Weights of a small GPT-style language model, trained from scratch on English Wikipedia: normalized queries and keys.
Each number is 50 + 10 x the weight over its row's rms, rounded and kept within 0 to 99. Layers, rows and columns count from 0. The size before them is the row's rms in percent of the matrix's.

# layer 5 MLP down (transposed), 704x256, rms 0.0517, rows 90-108, columns 0-127
102:53 51 41 42 69 68 56 52 35 38 52 59 46 34 64 43 76 54 56 57 50 55 56 48 64 44 37 29 53 60 52 59 46 53 44 59 42 54 52 29 62 59 73 36 54 36 64 46 56 32 35 54 52 58 42 34 32 42 45 51 45 55 53 55 45 48 55 50 51 48 50 47 66 62 62 32 63 35 47 64 52 59 72 57 50 45 51 48 45 57 48 44 48 48 47 48 49 57 50 57 46 65 54 38 62 54 43 37 71 62 51 63 48 69 51 59 49 45 42 73 52 51 39 51 57 49 46 72
109:51 43 43 48 55 53 54 19 65 44 54 60 34 53 47 56 41 46 63 60 64 44 27 49 54 48 61 51 54 63 43 49 42 53 62 48 53 37 50 38 57 50 65 41 54 56 52 37 51 43 70 54 45 42 34 38 61 66 59 69 51 45 70 55 50 54 57 48 53 35 59 26 34 70 49 43 41 46 53 36 54 55 45 50 52 39 36 43 52 58 40 57 54 55 34 31 38 48 56 44 55 57 57 51 46 34 61 36 48 54 51 44 71 53 61 28 46 50 51 63 43 58 58 63 39 41 55 36
101:49 50 50 57 53 37 72 32 26 35 39 51 49 44 62 46 50 61 54 53 68 37 46 47 43 54 42 61 61 55 41 53 63 62 73 69 55 61 64 58 60 41 52 44 71 71 60 53 44 42 43 52 40 68 42 44 40 61 37 61 41 54 50 31 56 71 48 58 56 43 51 43 70 54 41 40 42 59 56 49 52 39 48 39 50 82 59 39 56 57 59 57 50 48 57 47 38 50 57 50 47 55 57 42 31 55 62 46 60 44 52 57 46 50 46 65 56 40 54 31 48 44 56 37 53 55 38 33
105:58 57 54 36 47 80 67 48 42 27 47 46 54 49 18 64 63 43 43 49 47 48 43 46 54 62 54 53 47 35 46 46 48 44 57 58 42 46 46 44 52 49 49 45 51 53 57 40 32 55 60 44 38 58 50 63 38 54 35 53 48 53 51 36 56 30 51 44 44 80 46 44 57 48 34 41 57 56 39 46 62 56 54 48 59 45 45 61 70 63 53 23 47 47 60 47 68 59 42 55 49 48 59 60 54 47 59 36 59 38 63 48 62 48 39 58 53 38 59 41 45 57 68 43 47 32 36 47
101:49 47 58 76 33 59 34 40 50 58 65 51 55 69 61 51 59 57 51 31 37 57 55 61 58 55 45 35 66 47 52 30 41 47 52 49 50 35 47 49 61 63 49 48 41 55 65 41 54 39 50 50 44 43 49 57 47 24 48 53 52 48 52 61 26 58 47 58 62 60 67 42 44 53 39 35 46 49 46 40 49 48 55 62 49 41 50 45 70 38 55 40 49 39 51 41 38 56 45 51 55 38 42 43 35 38 36 54 72 53 61 44 51 48 66 54 43 51 40 44 55 55 56 62 50 55 47 61
104:45 53 40 56 59 67 59 40 40 48 49 73 80 58 49 48 49 42 54 44 45 50 40 61 62 48 73 26 59 59 46 48 58 42 38 35 40 50 56 48 32 56 56 58 41 60 49 50 41 51 56 37 43 65 38 52 34 68 45 59 46 38 63 64 48 54 64 67 61 57 62 41 40 48 61 64 56 51 72 51 49 44 44 35 40 45 61 52 54 48 48 44 59 62 48 59 69 61 50 38 69 44 39 55 63 55 51 49 54 41 67 55 47 53 42 27 41 39 56 53 58 71 60 52 58 44 36 71
102:45 51 45 52 42 56 47 78 58 28 51 39 43 37 58 48 47 42 50 69 58 56 56 60 47 66 43 54 50 43 43 79 53 49 50 41 55 43 49 47 50 68 43 34 51 69 30 34 54 68 55 53 44 53 44 59 36 52 53 49 59 51 63 43 52 33 44 60 53 48 40 41 42 62 50 57 45 64 53 53 44 66 54 43 49 33 51 46 55 40 57 67 33 66 52 47 52 62 59 51 55 58 41 51 39 56 52 51 73 51 28 38 55 50 57 46 38 52 58 51 48 50 58 59 58 39 55 62
095:53 42 48 44 61 51 43 36 44 56 46 34 42 54 54 49 39 48 68 51 62 60 36 37 37 51 44 35 46 57 48 49 32 71 58 49 57 43 49 57 60 57 46 50 43 49 52 50 42 55 52 44 56 55 49 48 59 71 65 53 47 54 38 52 39 49 45 63 46 50 66 55 60 62 43 31 44 48 35 54 46 43 46 48 44 44 67 43 34 38 56 60 42 52 57 45 52 55 52 52 60 39 67 63 52 55 42 56 45 45 42 52 50 42 57 45 81 44 50 34 43 55 48 48 32 63 44 53
100:43 29 50 38 52 50 37 31 53 50 59 37 46 29 46 44 57 54 42 59 31 46 44 46 61 30 56 45 33 57 58 36 40 42 72 41 44 51 49 47 38 45 49 46 43 50 38 65 54 52 46 58 63 60 40 53 63 58 48 43 48 54 51 37 69 40 48 45 47 62 57 47 57 39 45 31 41 34 62 50 50 62 40 45 43 30 56 57 50 47 63 61 48 51 46 40 51 40 44 53 47 30 48 47 46 38 57 59 50 64 63 28 74 30 38 46 44 53 62 39 54 43 28 60 53 63 51 51
104:48 53 42 48 46 53 44 50 63 41 56 55 60 40 48 39 54 57 52 51 47 42 49 29 52 42 48 48 50 37 48 57 38 62 49 37 39 45 64 39 60 32 46 64 50 52 40 36 42 53 68 57 52 46 46 42 49 59 30 62 49 56 59 53 41 38 76 68 53 59 58 53 49 54 51 45 69 37 61 62 60 44 46 47 54 59 49 42 41 63 38 45 60 43 43 63 40 37 48 41 62 53 36 53 55 67 63 49 42 39 37 49 54 57 45 70 54 60 46 49 78 54 36 48 44 51 49 48
101:50 42 64 35 47 49 42 34 70 37 64 58 47 37 65 36 48 57 50 26 49 47 36 33 48 50 33 47 52 47 63 51 53 60 49 49 69 45 42 63 43 49 38 56 43 49 41 48 52 47 37 46 65 46 29 55 85 63 43 54 21 47 57 51 53 47 52 64 47 51 40 42 54 56 45 54 48 49 43 50 39 57 68 63 47 54 52 48 28 39 42 55 57 53 55 47 47 56 44 37 39 67 40 43 54 50 43 63 47 40 33 29 30 57 47 65 37 40 42 54 47 38 40 56 59 48 53 50
100:48 70 58 40 34 61 32 27 72 49 43 77 52 61 41 52 62 49 58 50 45 43 44 53 65 28 35 46 44 44 38 32 42 40 53 43 37 57 36 58 46 54 43 39 53 42 50 45 50 56 49 61 37 40 66 76 41 47 35 47 50 51 54 40 32 44 61 56 30 38 55 44 42 55 50 39 67 49 44 49 60 45 45 38 37 31 41 37 50 48 40 48 44 57 49 48 53 83 29 44 50 48 40 37 36 52 50 57 38 52 43 39 47 40 49 64 55 29 51 60 55 45 55 45 55 58 60 72
099:47 41 37 51 42 46 65 72 62 31 44 70 52 49 56 61 55 47 54 62 56 56 56 50 56 55 46 39 40 56 50 34 54 30 53 57 49 59 43 64 38 55 62 47 40 60 61 55 40 48 38 66 56 41 41 56 51 33 43 55 60 47 40 37 54 52 53 61 43 60 64 39 43 47 53 52 37 53 70 60 64 67 49 55 48 58 42 46 57 36 50 69 46 54 42 48 51 45 51 42 47 59 45 71 55 39 33 35 46 59 42 55 45 56 47 62 60 52 71 52 48 57 57 33 36 47 44 51
100:60 63 78 31 45 53 69 60 53 55 52 45 66 41 45 48 38 50 55 46 49 47 43 66 66 44 46 49 45 60 35 57 47 67 53 58 42 46 72 56 47 45 60 52 34 53 58 32 53 51 48 52 48 61 47 53 45 35 52 41 60 49 41 52 38 56 33 49 57 53 59 46 37 60 78 41 40 47 39 49 42 35 45 47 53 60 51 65 52 52 51 43 58 60 42 61 38 51 38 49 45 38 61 41 46 50 64 45 46 55 61 44 35 74 53 40 56 63 34 49 49 34 31 63 52 55 34 58
095:53 38 40 46 54 51 44 32 55 55 44 48 71 37 59 39 65 39 54 58 56 56 45 52 57 57 71 64 48 61 46 61 48 51 68 50 33 50 49 68 51 35 59 55 28 42 34 55 55 50 56 56 47 60 60 57 49 46 58 65 51 60 47 46 46 67 28 35 45 43 58 47 55 49 47 48 60 40 45 66 42 49 51 55 60 23 58 56 62 49 57 54 59 48 41 39 54 32 47 55 51 66 53 36 55 40 54 44 43 37 40 60 29 40 42 29 55 41 56 52 61 52 47 60 42 27 74 54
107:53 35 49 43 43 63 50 47 60 40 46 55 49 59 50 59 65 55 61 42 60 69 49 40 68 50 77 64 67 60 56 59 50 17 58 41 46 44 38 62 45 61 45 38 45 53 48 47 61 66 48 58 59 45 53 47 50 40 42 60 53 47 50 42 51 51 47 66 57 52 70 54 61 56 32 49 54 68 59 57 56 53 52 42 68 47 40 61 51 62 44 45 51 29 38 44 40 55 48 45 45 59 48 52 46 47 49 47 48 51 57 58 40 61 43 63 43 66 43 52 56 49 32 34 57 65 63 63
101:46 53 23 48 53 60 58 54 47 42 56 53 47 46 43 53 44 46 49 48 57 41 62 49 50 50 37 46 45 38 31 54 42 59 53 41 52 39 30 51 31 62 34 36 53 57 43 48 47 54 53 35 55 65 53 52 50 46 49 34 50 70 25 55 38 69 50 43 45 45 49 44 73 41 48 61 58 44 30 65 63 55 57 58 38 39 51 50 47 43 72 52 46 57 54 49 68 45 50 59 68 52 47 48 53 56 40 56 51 60 52 49 36 46 52 44 53 44 73 38 69 45 53 42 50 68 52 64
099:38 51 64 46 51 45 50 51 36 47 56 44 50 59 53 43 47 48 33 45 42 42 61 48 58 58 51 67 62 65 48 24 39 71 32 70 52 36 52 58 70 45 50 48 54 45 54 52 36 42 58 45 54 52 38 42 53 24 52 37 45 43 42 69 37 67 57 43 45 45 56 46 32 50 53 67 51 57 48 36 43 66 38 58 44 59 48 49 52 44 66 57 47 44 51 45 42 58 61 46 33 26 54 46 37 39 46 60 39 21 54 56 47 47 62 54 61 39 49 54 47 51 57 51 61 59 38 43
101:55 43 43 53 58 38 67 27 49 45 41 52 66 53 54 32 60 38 54 58 77 66 47 59 48 48 50 52 53 67 59 57 69 58 62 52 50 60 51 36 61 46 43 63 51 44 47 49 46 60 52 47 43 44 64 44 54 41 69 56 65 58 60 49 52 47 41 51 58 54 48 47 42 36 29 58 50 53 45 50 56 51 36 47 63 31 64 52 59 30 46 47 27 63 32 43 54 47 48 48 59 49 44 58 43 56 52 39 41 57 32 45 44 54 55 49 58 61 44 49 49 39 51 46 43 43 54 49
# layer 5 MLP gate, 704x256, rms 0.0591, rows 91-108, columns 0-127
107:75 53 32 48 48 49 50 51 40 37 49 44 46 51 41 57 40 48 36 56 60 54 51 36 40 63 60 47 43 60 47 62 41 61 35 60 39 45 74 60 42 47 52 47 71 39 47 64 54 41 47 39 33 56 56 41 54 55 64 59 43 64 55 48 53 61 46 36 66 56 50 43 52 44 59 41 33 46 55 44 41 38 76 75 73 52 29 28 52 57 55 38 52 59 55 52 52 56 58 65 47 47 46 51 30 56 49 66 44 67 60 52 36 42 52 51 56 69 26 61 39 71 48 48 42 58 55 34
100:34 63 56 43 53 54 38 47 57 44 57 31 47 40 41 47 53 65 53 55 42 56 64 53 43 59 53 31 50 28 62 53 54 58 34 57 47 65 63 62 61 40 39 38 46 55 57 57 49 65 46 45 32 32 42 44 52 66 50 60 42 54 57 61 55 61 42 47 46 53 44 40 52 71 52 52 67 57 49 60 54 46 46 48 48 67 73 50 59 27 48 38 46 64 44 41 54 53 43 40 57 57 32 54 51 40 64 49 62 28 56 77 40 60 60 65 47 49 52 58 44 58 53 59 68 62 44 74
104:49 30 47 34 61 52 40 60 41 63 52 56 65 45 51 49 42 49 45 33 39 55 59 65 44 48 50 52 58 42 53 41 46 42 39 54 72 64 34 36 58 53 43 62 64 43 50 54 52 50 36 55 41 49 43 61 36 47 49 62 51 60 50 64 52 40 49 25 59 52 41 50 34 42 61 62 46 53 41 58 50 45 65 51 50 44 63 46 60 44 45 47 50 49 57 46 38 62 37 41 58 49 39 63 50 58 75 47 49 50 39 72 57 41 49 58 57 48 55 63 56 36 67 37 51 64 49 38
097:61 44 46 42 42 66 49 56 62 42 52 56 36 41 40 53 58 43 55 55 42 45 54 55 63 58 55 39 33 44 65 38 59 62 39 55 61 44 41 50 49 55 35 51 52 48 49 53 31 38 37 36 57 44 48 39 26 47 40 55 57 69 56 44 47 65 57 29 61 52 41 37 55 45 27 49 52 29 42 61 56 50 58 48 56 48 40 60 59 44 38 70 67 62 56 46 49 72 34 46 74 74 60 60 57 57 60 59 51 65 34 67 54 47 56 34 56 46 45 69 44 46 43 52 46 57 63 46
104:60 52 42 53 29 52 34 48 49 58 57 37 52 46 31 51 46 36 40 58 47 66 45 42 72 47 68 49 56 52 36 44 40 38 51 61 44 39 63 58 42 42 55 50 46 57 51 41 51 46 53 50 63 54 29 62 48 66 66 61 43 60 40 42 50 48 47 46 49 55 51 27 43 40 41 42 53 51 64 45 36 32 51 44 61 41 54 56 33 47 61 54 56 45 67 54 43 39 70 51 55 59 41 50 35 65 64 53 50 44 55 46 59 39 63 34 39 34 43 48 55 61 65 47 63 43 44 68
104:57 62 38 47 55 38 54 66 43 46 62 68 64 53 45 49 59 50 35 59 42 46 43 55 38 56 38 44 51 28 62 46 45 65 36 63 48 57 52 53 68 54 70 40 42 51 41 64 53 55 60 50 58 44 50 36 35 59 41 40 58 60 45 47 34 43 54 55 51 68 53 63 68 63 49 56 52 68 46 69 49 65 56 58 44 46 36 43 65 61 24 70 44 43 40 55 47 46 41 45 49 67 34 45 68 60 53 59 56 53 56 52 34 49 43 53 56 67 55 65 40 42 57 53 49 45 59 34
110:49 63 44 31 41 44 39 47 64 63 46 59 61 61 46 56 40 45 39 38 46 51 66 52 51 51 44 69 49 39 69 54 39 30 47 38 57 47 75 55 49 56 38 57 55 53 48 45 53 51 58 45 40 54 53 59 47 47 53 38 56 45 39 66 49 43 49 44 52 40 53 45 41 47 60 52 52 47 49 56 52 49 57 53 66 53 32 39 49 29 54 30 31 44 53 46 47 65 45 70 53 54 65 57 41 47 56 48 32 43 63 58 41 36 58 67 61 40 39 62 50 63 56 39 52 50 46 62
098:59 54 45 47 53 50 44 53 50 23 44 57 52 52 45 57 53 51 44 50 43 37 73 53 55 47 38 48 44 47 53 70 49 70 67 62 58 50 58 42 40 72 66 48 32 45 29 52 50 51 22 58 50 56 50 57 55 57 43 54 47 35 55 45 40 52 39 57 49 52 57 68 43 51 43 37 32 49 50 56 38 44 63 41 58 53 55 30 62 55 44 42 67 56 37 50 42 67 42 48 56 53 65 53 46 47 42 52 36 62 49 55 39 33 54 58 68 54 41 59 51 60 52 47 40 72 61 47
106:34 46 47 31 50 49 47 56 67 55 42 48 42 41 36 35 46 54 54 34 42 65 43 67 37 49 49 48 48 56 24 39 41 56 50 54 64 72 60 62 74 59 40 53 44 44 44 53 38 68 42 33 47 29 49 58 39 47 65 51 42 43 43 34 57 69 44 52 62 46 46 45 47 63 58 57 44 67 46 40 39 49 46 48 60 56 59 51 43 51 49 53 48 58 44 57 47 35 24 39 44 50 56 55 45 45 55 41 40 37 47 46 43 57 60 50 39 30 75 43 51 48 42 47 63 44 33 54
095:53 62 55 52 63 47 49 45 63 44 47 61 42 57 48 39 62 38 39 51 67 61 39 59 52 51 23 56 39 59 53 67 55 56 52 39 79 62 47 53 41 64 32 51 37 44 55 37 57 48 18 39 42 40 42 68 63 51 54 56 66 58 60 48 47 43 41 51 53 56 52 49 40 47 51 45 42 39 59 67 52 43 56 30 65 60 42 46 36 70 35 52 48 43 42 47 63 56 44 58 59 52 29 60 41 63 65 65 56 42 50 47 64 48 57 51 52 31 64 46 40 61 42 54 33 40 64 53
107:61 62 59 61 64 41 50 65 49 67 44 30 46 41 46 54 37 59 53 60 35 42 52 60 45 64 65 52 55 50 55 47 31 63 52 49 55 42 41 52 55 57 57 65 57 28 22 42 44 44 59 43 59 44 44 32 29 45 57 43 61 63 48 55 52 66 45 45 49 40 47 33 32 54 61 45 51 44 43 45 55 33 68 54 40 54 50 48 64 37 57 57 50 43 47 32 42 73 42 44 35 51 53 48 49 54 63 43 52 47 62 60 38 36 67 59 38 70 52 40 54 44 62 31 57 56 56 34
101:28 48 53 63 42 55 41 50 42 72 55 56 42 47 42 55 61 31 42 51 32 66 64 67 44 48 45 53 48 56 58 53 53 44 45 48 51 63 48 50 33 54 44 44 56 46 76 44 50 47 57 49 36 44 62 48 48 64 62 43 43 59 35 68 52 47 56 49 50 47 50 59 51 58 57 40 37 51 44 73 50 51 37 42 58 37 50 54 55 45 37 58 56 45 39 22 62 50 53 49 46 54 38 58 61 52 43 51 42 46 49 66 60 28 50 42 51 56 49 48 48 73 56 51 39 53 54 60
101:38 56 66 39 66 52 45 56 51 48 36 49 44 47 54 54 58 60 49 44 36 55 56 51 55 33 60 56 46 48 53 53 47 56 56 69 51 57 38 33 63 45 59 65 52 41 47 51 36 50 49 58 48 52 42 45 39 45 64 42 48 39 50 59 46 27 32 51 54 24 43 62 51 23 61 56 44 37 54 43 55 36 45 59 58 50 57 49 37 44 60 64 43 63 50 22 38 44 58 37 35 57 37 49 43 40 59 57 51 42 42 50 64 52 43 54 30 43 47 60 62 45 43 40 44 40 45 25
090:66 48 39 35 32 56 60 59 26 46 51 50 40 58 34 53 38 55 50 41 60 56 55 64 28 44 46 55 51 33 72 50 44 51 46 65 67 54 68 49 55 61 46 60 47 53 57 41 50 47 36 38 59 55 45 59 42 46 65 49 48 63 44 30 53 41 67 67 70 76 64 43 52 59 37 54 63 41 60 44 50 50 39 58 47 55 36 31 53 47 58 51 41 64 45 49 56 54 48 47 63 54 60 50 47 30 42 57 37 57 53 59 48 56 60 57 65 48 52 37 45 39 50 41 67 36 30 42
110:59 55 39 37 33 43 61 53 60 54 49 48 40 37 48 29 58 55 25 57 24 57 68 47 37 58 41 45 42 43 29 63 47 36 38 59 59 52 44 36 57 54 66 59 58 50 44 57 45 38 53 35 44 51 64 62 41 62 24 54 51 43 31 52 50 56 43 43 53 45 51 50 36 45 57 48 48 54 53 49 48 50 41 54 58 50 60 46 53 56 59 47 37 41 53 62 42 64 54 54 46 31 54 57 58 27 60 66 68 51 51 61 36 47 34 52 39 40 45 55 44 34 55 57 60 52 67 44
100:46 61 46 45 67 49 41 66 62 62 51 48 44 52 46 48 44 43 41 48 57 46 51 54 27 51 41 55 43 58 55 49 33 45 38 39 41 31 38 38 43 48 57 62 52 65 43 58 65 70 29 41 52 58 53 32 53 38 38 66 49 53 35 48 36 62 46 41 50 36 37 44 56 65 54 52 64 49 46 41 51 43 42 54 43 53 35 54 27 46 61 62 36 43 55 60 54 42 43 46 45 38 41 19 60 60 60 54 36 54 75 36 50 56 62 27 54 42 63 41 60 53 52 68 50 58 57 42
103:49 70 45 41 59 48 40 40 49 56 44 45 40 52 54 50 30 46 34 56 42 64 56 43 45 53 58 62 44 44 34 49 54 36 25 38 52 50 46 46 43 59 53 64 61 58 49 36 35 69 56 46 46 46 41 49 42 44 56 50 60 42 50 48 61 42 42 51 47 35 54 65 46 66 42 41 55 41 55 43 47 47 48 36 77 61 49 42 38 51 52 48 40 47 45 59 48 45 60 51 71 52 55 56 67 55 58 51 46 53 41 37 53 41 36 57 40 31 63 45 39 53 59 47 64 37 48 44
098:64 57 59 51 43 49 45 54 69 41 53 41 67 53 44 40 46 41 42 75 54 68 53 73 33 53 50 69 50 55 61 61 40 55 53 49 44 55 74 52 48 46 54 61 44 58 32 59 48 57 36 50 49 59 49 59 67 54 69 54 66 30 38 35 47 63 44 58 49 64 63 40 38 51 47 47 56 44 54 44 46 68 43 41 73 62 37 41 41 50 36 48 37 58 65 54 65 45 57 57 50 60 57 41 48 40 49 57 45 51 40 37 59 53 41 58 43 49 44 49 45 56 64 56 61 61 55 61
# layer 5 MLP up, 704x256, rms 0.0577, rows 91-108, columns 0-127
109:47 56 47 47 47 58 39 59 49 33 50 73 29 60 43 42 46 39 37 53 67 40 29 21 47 55 38 55 37 53 43 49 69 45 50 69 49 34 47 53 36 46 48 53 37 53 58 55 59 45 55 63 68 57 58 32 38 49 33 46 61 48 64 60 62 56 47 50 57 51 47 46 42 37 42 47 37 50 31 28 63 42 45 44 48 43 57 58 43 54 52 49 54 57 68 58 52 52 45 57 38 67 65 35 55 18 40 64 56 59 56 60 56 56 31 50 35 57 51 50 62 39 42 69 36 47 39 29
101:61 51 67 28 31 39 57 65 37 46 59 60 60 51 49 59 62 63 54 60 30 60 45 37 56 54 60 36 40 47 52 55 43 65 46 54 50 75 51 38 44 58 61 61 55 42 51 69 58 55 57 51 43 41 46 42 51 51 52 31 60 57 46 53 27 53 65 42 46 52 56 58 64 38 73 46 51 47 39 37 53 53 30 29 52 32 56 34 52 41 49 44 44 59 42 35 61 39 54 46 67 57 53 48 59 37 49 57 35 52 55 52 66 58 49 58 51 57 57 47 48 49 50 44 60 59 61 64
104:59 49 78 47 41 47 53 41 46 51 49 38 39 49 50 62 48 65 57 65 48 59 71 50 53 56 40 59 35 53 42 45 48 40 51 47 39 58 60 42 67 37 39 48 59 40 52 35 57 50 47 45 59 51 66 49 51 53 59 46 59 57 47 56 60 40 63 47 38 60 72 62 66 61 49 50 32 51 58 50 47 54 50 40 52 61 47 53 32 42 41 61 48 65 36 67 63 41 37 61 41 61 55 51 44 64 59 59 55 59 35 65 47 36 44 34 40 67 58 65 51 64 47 59 24 74 37 59
100:60 36 59 72 41 51 53 56 50 59 43 71 42 69 54 65 51 46 56 64 47 40 57 50 48 64 51 46 39 58 39 51 43 52 55 53 57 50 59 52 59 59 47 45 44 59 36 55 41 38 74 29 58 50 19 66 52 48 40 54 41 59 65 77 45 49 42 61 60 69 51 43 48 40 35 65 57 49 59 48 61 37 34 56 54 38 46 58 56 54 42 47 55 46 41 46 39 60 33 43 62 54 61 56 55 46 60 41 62 30 55 49 41 53 67 58 42 78 41 46 34 70 49 49 37 37 44 77
102:61 57 60 49 59 39 35 37 59 52 40 49 59 43 58 40 65 53 38 46 69 53 55 64 66 67 44 49 47 63 69 45 59 51 60 41 36 42 67 47 62 49 42 36 55 67 37 59 47 38 56 62 59 67 52 55 61 42 35 45 71 58 40 54 74 35 62 54 56 60 43 50 44 42 50 44 61 46 46 74 49 56 39 42 39 45 55 51 52 45 53 53 46 58 59 45 49 39 37 48 53 57 57 49 46 66 54 42 48 58 51 71 63 63 46 57 55 45 49 60 37 65 55 57 43 38 48 53
100:40 53 47 53 57 67 65 43 49 51 43 45 31 36 52 57 44 60 52 45 70 60 69 70 69 56 52 34 61 61 34 57 50 47 71 46 34 54 50 48 50 42 62 43 39 47 60 38 62 62 57 54 44 46 54 46 55 56 55 56 41 39 58 39 48 44 59 47 51 46 58 59 51 45 54 62 42 64 42 65 56 46 53 54 54 49 71 55 56 47 35 44 65 60 54 45 35 68 61 66 33 65 51 42 40 49 60 67 61 53 44 53 46 54 45 45 60 42 43 37 46 52 45 50 55 51 49 45
105:44 45 43 47 41 31 30 43 50 51 71 43 42 43 47 49 49 58 58 57 47 43 40 54 45 61 48 55 27 43 33 49 51 43 37 59 46 57 39 55 55 57 48 39 45 63 52 50 44 50 72 54 59 53 50 62 47 59 55 32 50 55 46 55 51 38 64 54 58 41 50 62 51 53 64 39 57 58 28 44 39 61 50 44 59 38 44 64 55 49 58 34 33 52 54 54 49 48 59 54 53 40 60 50 42 46 43 56 44 39 56 57 35 31 54 41 69 40 59 40 70 60 30 58 56 36 50 63
101:36 62 66 39 52 50 50 44 72 38 54 47 55 35 30 61 51 40 55 45 37 54 41 48 45 42 42 55 52 42 55 53 32 55 65 54 42 66 39 65 24 34 50 71 51 51 39 45 43 51 65 49 65 60 59 46 56 45 58 46 34 59 41 39 57 67 61 55 49 38 34 45 39 47 58 41 31 58 41 47 56 63 40 44 47 52 52 57 45 77 54 51 47 70 52 55 45 70 74 39 40 49 46 57 57 59 50 64 68 61 65 39 53 47 60 41 61 48 55 26 34 55 59 49 38 52 50 45
100:40 53 48 54 49 53 43 57 45 60 64 43 30 45 49 45 60 47 36 51 35 57 46 56 66 52 41 61 36 52 56 47 53 39 57 71 57 67 53 24 59 30 53 63 60 62 68 44 40 63 35 46 63 58 56 42 44 54 72 42 40 53 45 37 50 41 60 51 43 45 34 58 44 44 60 62 35 67 63 63 51 42 56 57 36 53 42 44 56 58 57 54 45 63 40 38 44 30 51 41 50 20 43 68 47 69 47 67 66 67 70 48 47 40 52 54 44 51 28 56 48 52 55 47 54 46 59 56
103:47 47 33 53 70 40 44 53 56 46 73 57 49 49 46 57 55 37 55 49 24 49 52 56 51 53 66 54 46 57 46 40 47 63 66 32 36 69 40 26 45 56 58 51 68 54 29 35 58 67 42 55 53 44 44 47 53 39 45 37 38 47 33 56 51 52 52 64 50 50 29 59 46 58 45 52 41 57 78 59 54 61 57 35 55 51 39 52 51 36 56 37 43 59 54 42 56 44 51 42 69 41 36 42 52 42 50 61 43 37 39 45 55 36 57 67 57 43 59 48 47 45 59 51 42 54 36 55
100:48 36 50 52 64 50 59 66 54 67 26 41 43 45 27 46 46 39 51 48 52 42 43 42 34 54 47 50 53 35 56 62 26 44 39 55 57 47 48 48 46 58 56 47 58 47 52 66 46 27 32 47 59 42 42 44 53 47 58 52 50 63 49 60 43 47 36 46 57 24 39 37 54 41 33 46 57 36 51 48 37 21 48 46 50 59 60 49 40 50 54 47 53 62 44 46 47 47 46 37 34 60 51 39 40 52 49 44 57 36 46 62 35 39 57 42 45 41 65 49 52 46 65 30 46 53 56 43
098:45 46 64 56 45 65 48 40 35 57 47 40 52 37 54 47 36 51 52 36 57 55 66 27 35 41 60 40 65 40 44 66 60 59 60 42 31 35 49 52 49 42 57 42 64 46 45 45 45 41 48 42 42 47 43 48 67 39 48 45 70 48 50 51 49 56 43 62 57 60 45 30 54 38 48 56 63 45 47 47 47 46 56 58 30 40 60 56 50 44 47 70 53 51 47 45 57 58 49 57 41 25 44 45 73 57 53 50 70 59 48 60 32 56 30 55 49 33 36 56 62 28 32 59 33 58 40 44
099:43 54 55 56 45 30 41 43 49 68 51 40 45 47 60 49 43 51 34 46 53 58 50 53 62 44 54 52 56 49 53 53 37 41 62 37 60 42 37 36 33 44 45 43 55 59 45 31 42 55 59 45 61 50 44 44 60 49 66 56 64 44 53 59 57 37 44 55 52 60 38 59 58 52 46 60 63 64 45 56 55 45 49 48 41 49 53 36 58 54 65 49 44 54 57 47 34 38 69 48 58 70 53 59 42 55 34 65 35 54 41 44 46 41 43 56 37 31 50 41 51 52 43 50 61 31 33 30
096:43 55 56 60 73 47 52 42 53 39 69 53 46 56 41 54 38 50 64 46 69 36 42 62 30 46 44 39 63 51 48 41 64 40 51 47 55 36 36 56 70 61 56 37 42 45 82 50 60 55 51 35 56 40 46 35 50 43 52 56 71 59 47 54 57 49 46 52 46 71 45 59 58 47 42 58 44 53 43 23 71 41 27 42 55 58 47 49 30 60 36 43 53 47 45 57 41 59 59 47 50 39 54 46 48 40 45 51 48 53 54 34 53 38 40 54 55 36 59 43 59 44 31 50 76 45 46 46
108:38 53 46 41 60 49 41 46 52 57 49 50 55 53 57 38 47 49 43 41 41 42 32 43 63 47 34 37 49 69 63 50 45 57 53 63 49 29 37 51 45 72 40 42 43 41 62 32 49 52 54 61 54 47 57 39 53 58 53 42 53 55 51 51 47 58 55 55 44 72 56 69 47 59 50 76 41 52 42 62 72 47 58 58 54 54 42 37 62 48 42 48 59 45 33 57 51 54 34 53 52 59 61 66 62 57 49 49 47 56 51 51 66 42 48 67 52 45 29 63 42 41 52 32 48 61 47 29
098:67 44 53 71 51 40 46 48 49 34 72 33 52 64 69 31 73 46 44 53 28 41 33 36 63 53 59 55 38 64 48 77 37 47 46 52 38 66 60 42 62 38 66 49 54 41 55 65 61 65 43 52 45 56 31 32 63 47 40 35 61 47 66 43 59 50 52 50 57 41 46 38 28 49 56 50 67 44 48 56 50 35 46 51 64 67 59 38 54 51 56 56 30 40 58 52 49 25 44 61 53 48 46 38 74 54 55 50 56 48 53 61 51 48 36 58 36 65 53 54 48 66 50 57 56 42 68 57
105:52 61 58 47 48 44 64 62 46 48 42 30 44 54 57 45 57 60 39 55 45 74 56 54 31 36 42 32 48 59 57 50 63 41 56 39 59 42 41 34 50 64 40 64 54 54 48 47 40 68 39 28 58 39 43 44 40 32 44 60 51 50 58 49 63 38 58 57 58 39 49 47 56 32 46 35 51 48 54 43 75 57 54 52 60 44 57 64 40 39 46 60 25 59 62 49 52 46 59 59 47 44 48 48 48 64 43 48 41 61 42 32 68 45 34 44 50 43 56 26 54 52 49 40 56 35 59 52
103:75 65 46 47 51 57 64 39 46 57 44 52 40 32 58 45 52 42 54 53 45 42 57 53 56 71 48 35 44 41 47 46 56 53 51 59 58 55 58 58 42 55 51 48 46 61 47 71 62 59 50 57 45 56 56 40 53 44 70 41 55 57 47 61 53 33 54 30 48 39 48 66 69 47 50 57 36 62 44 52 41 46 59 52 59 44 62 62 53 34 55 55 42 46 43 26 37 63 48 63 54 40 52 47 54 57 47 45 58 76 51 49 62 50 41 56 41 64 61 55 40 53 49 31 34 43 38 60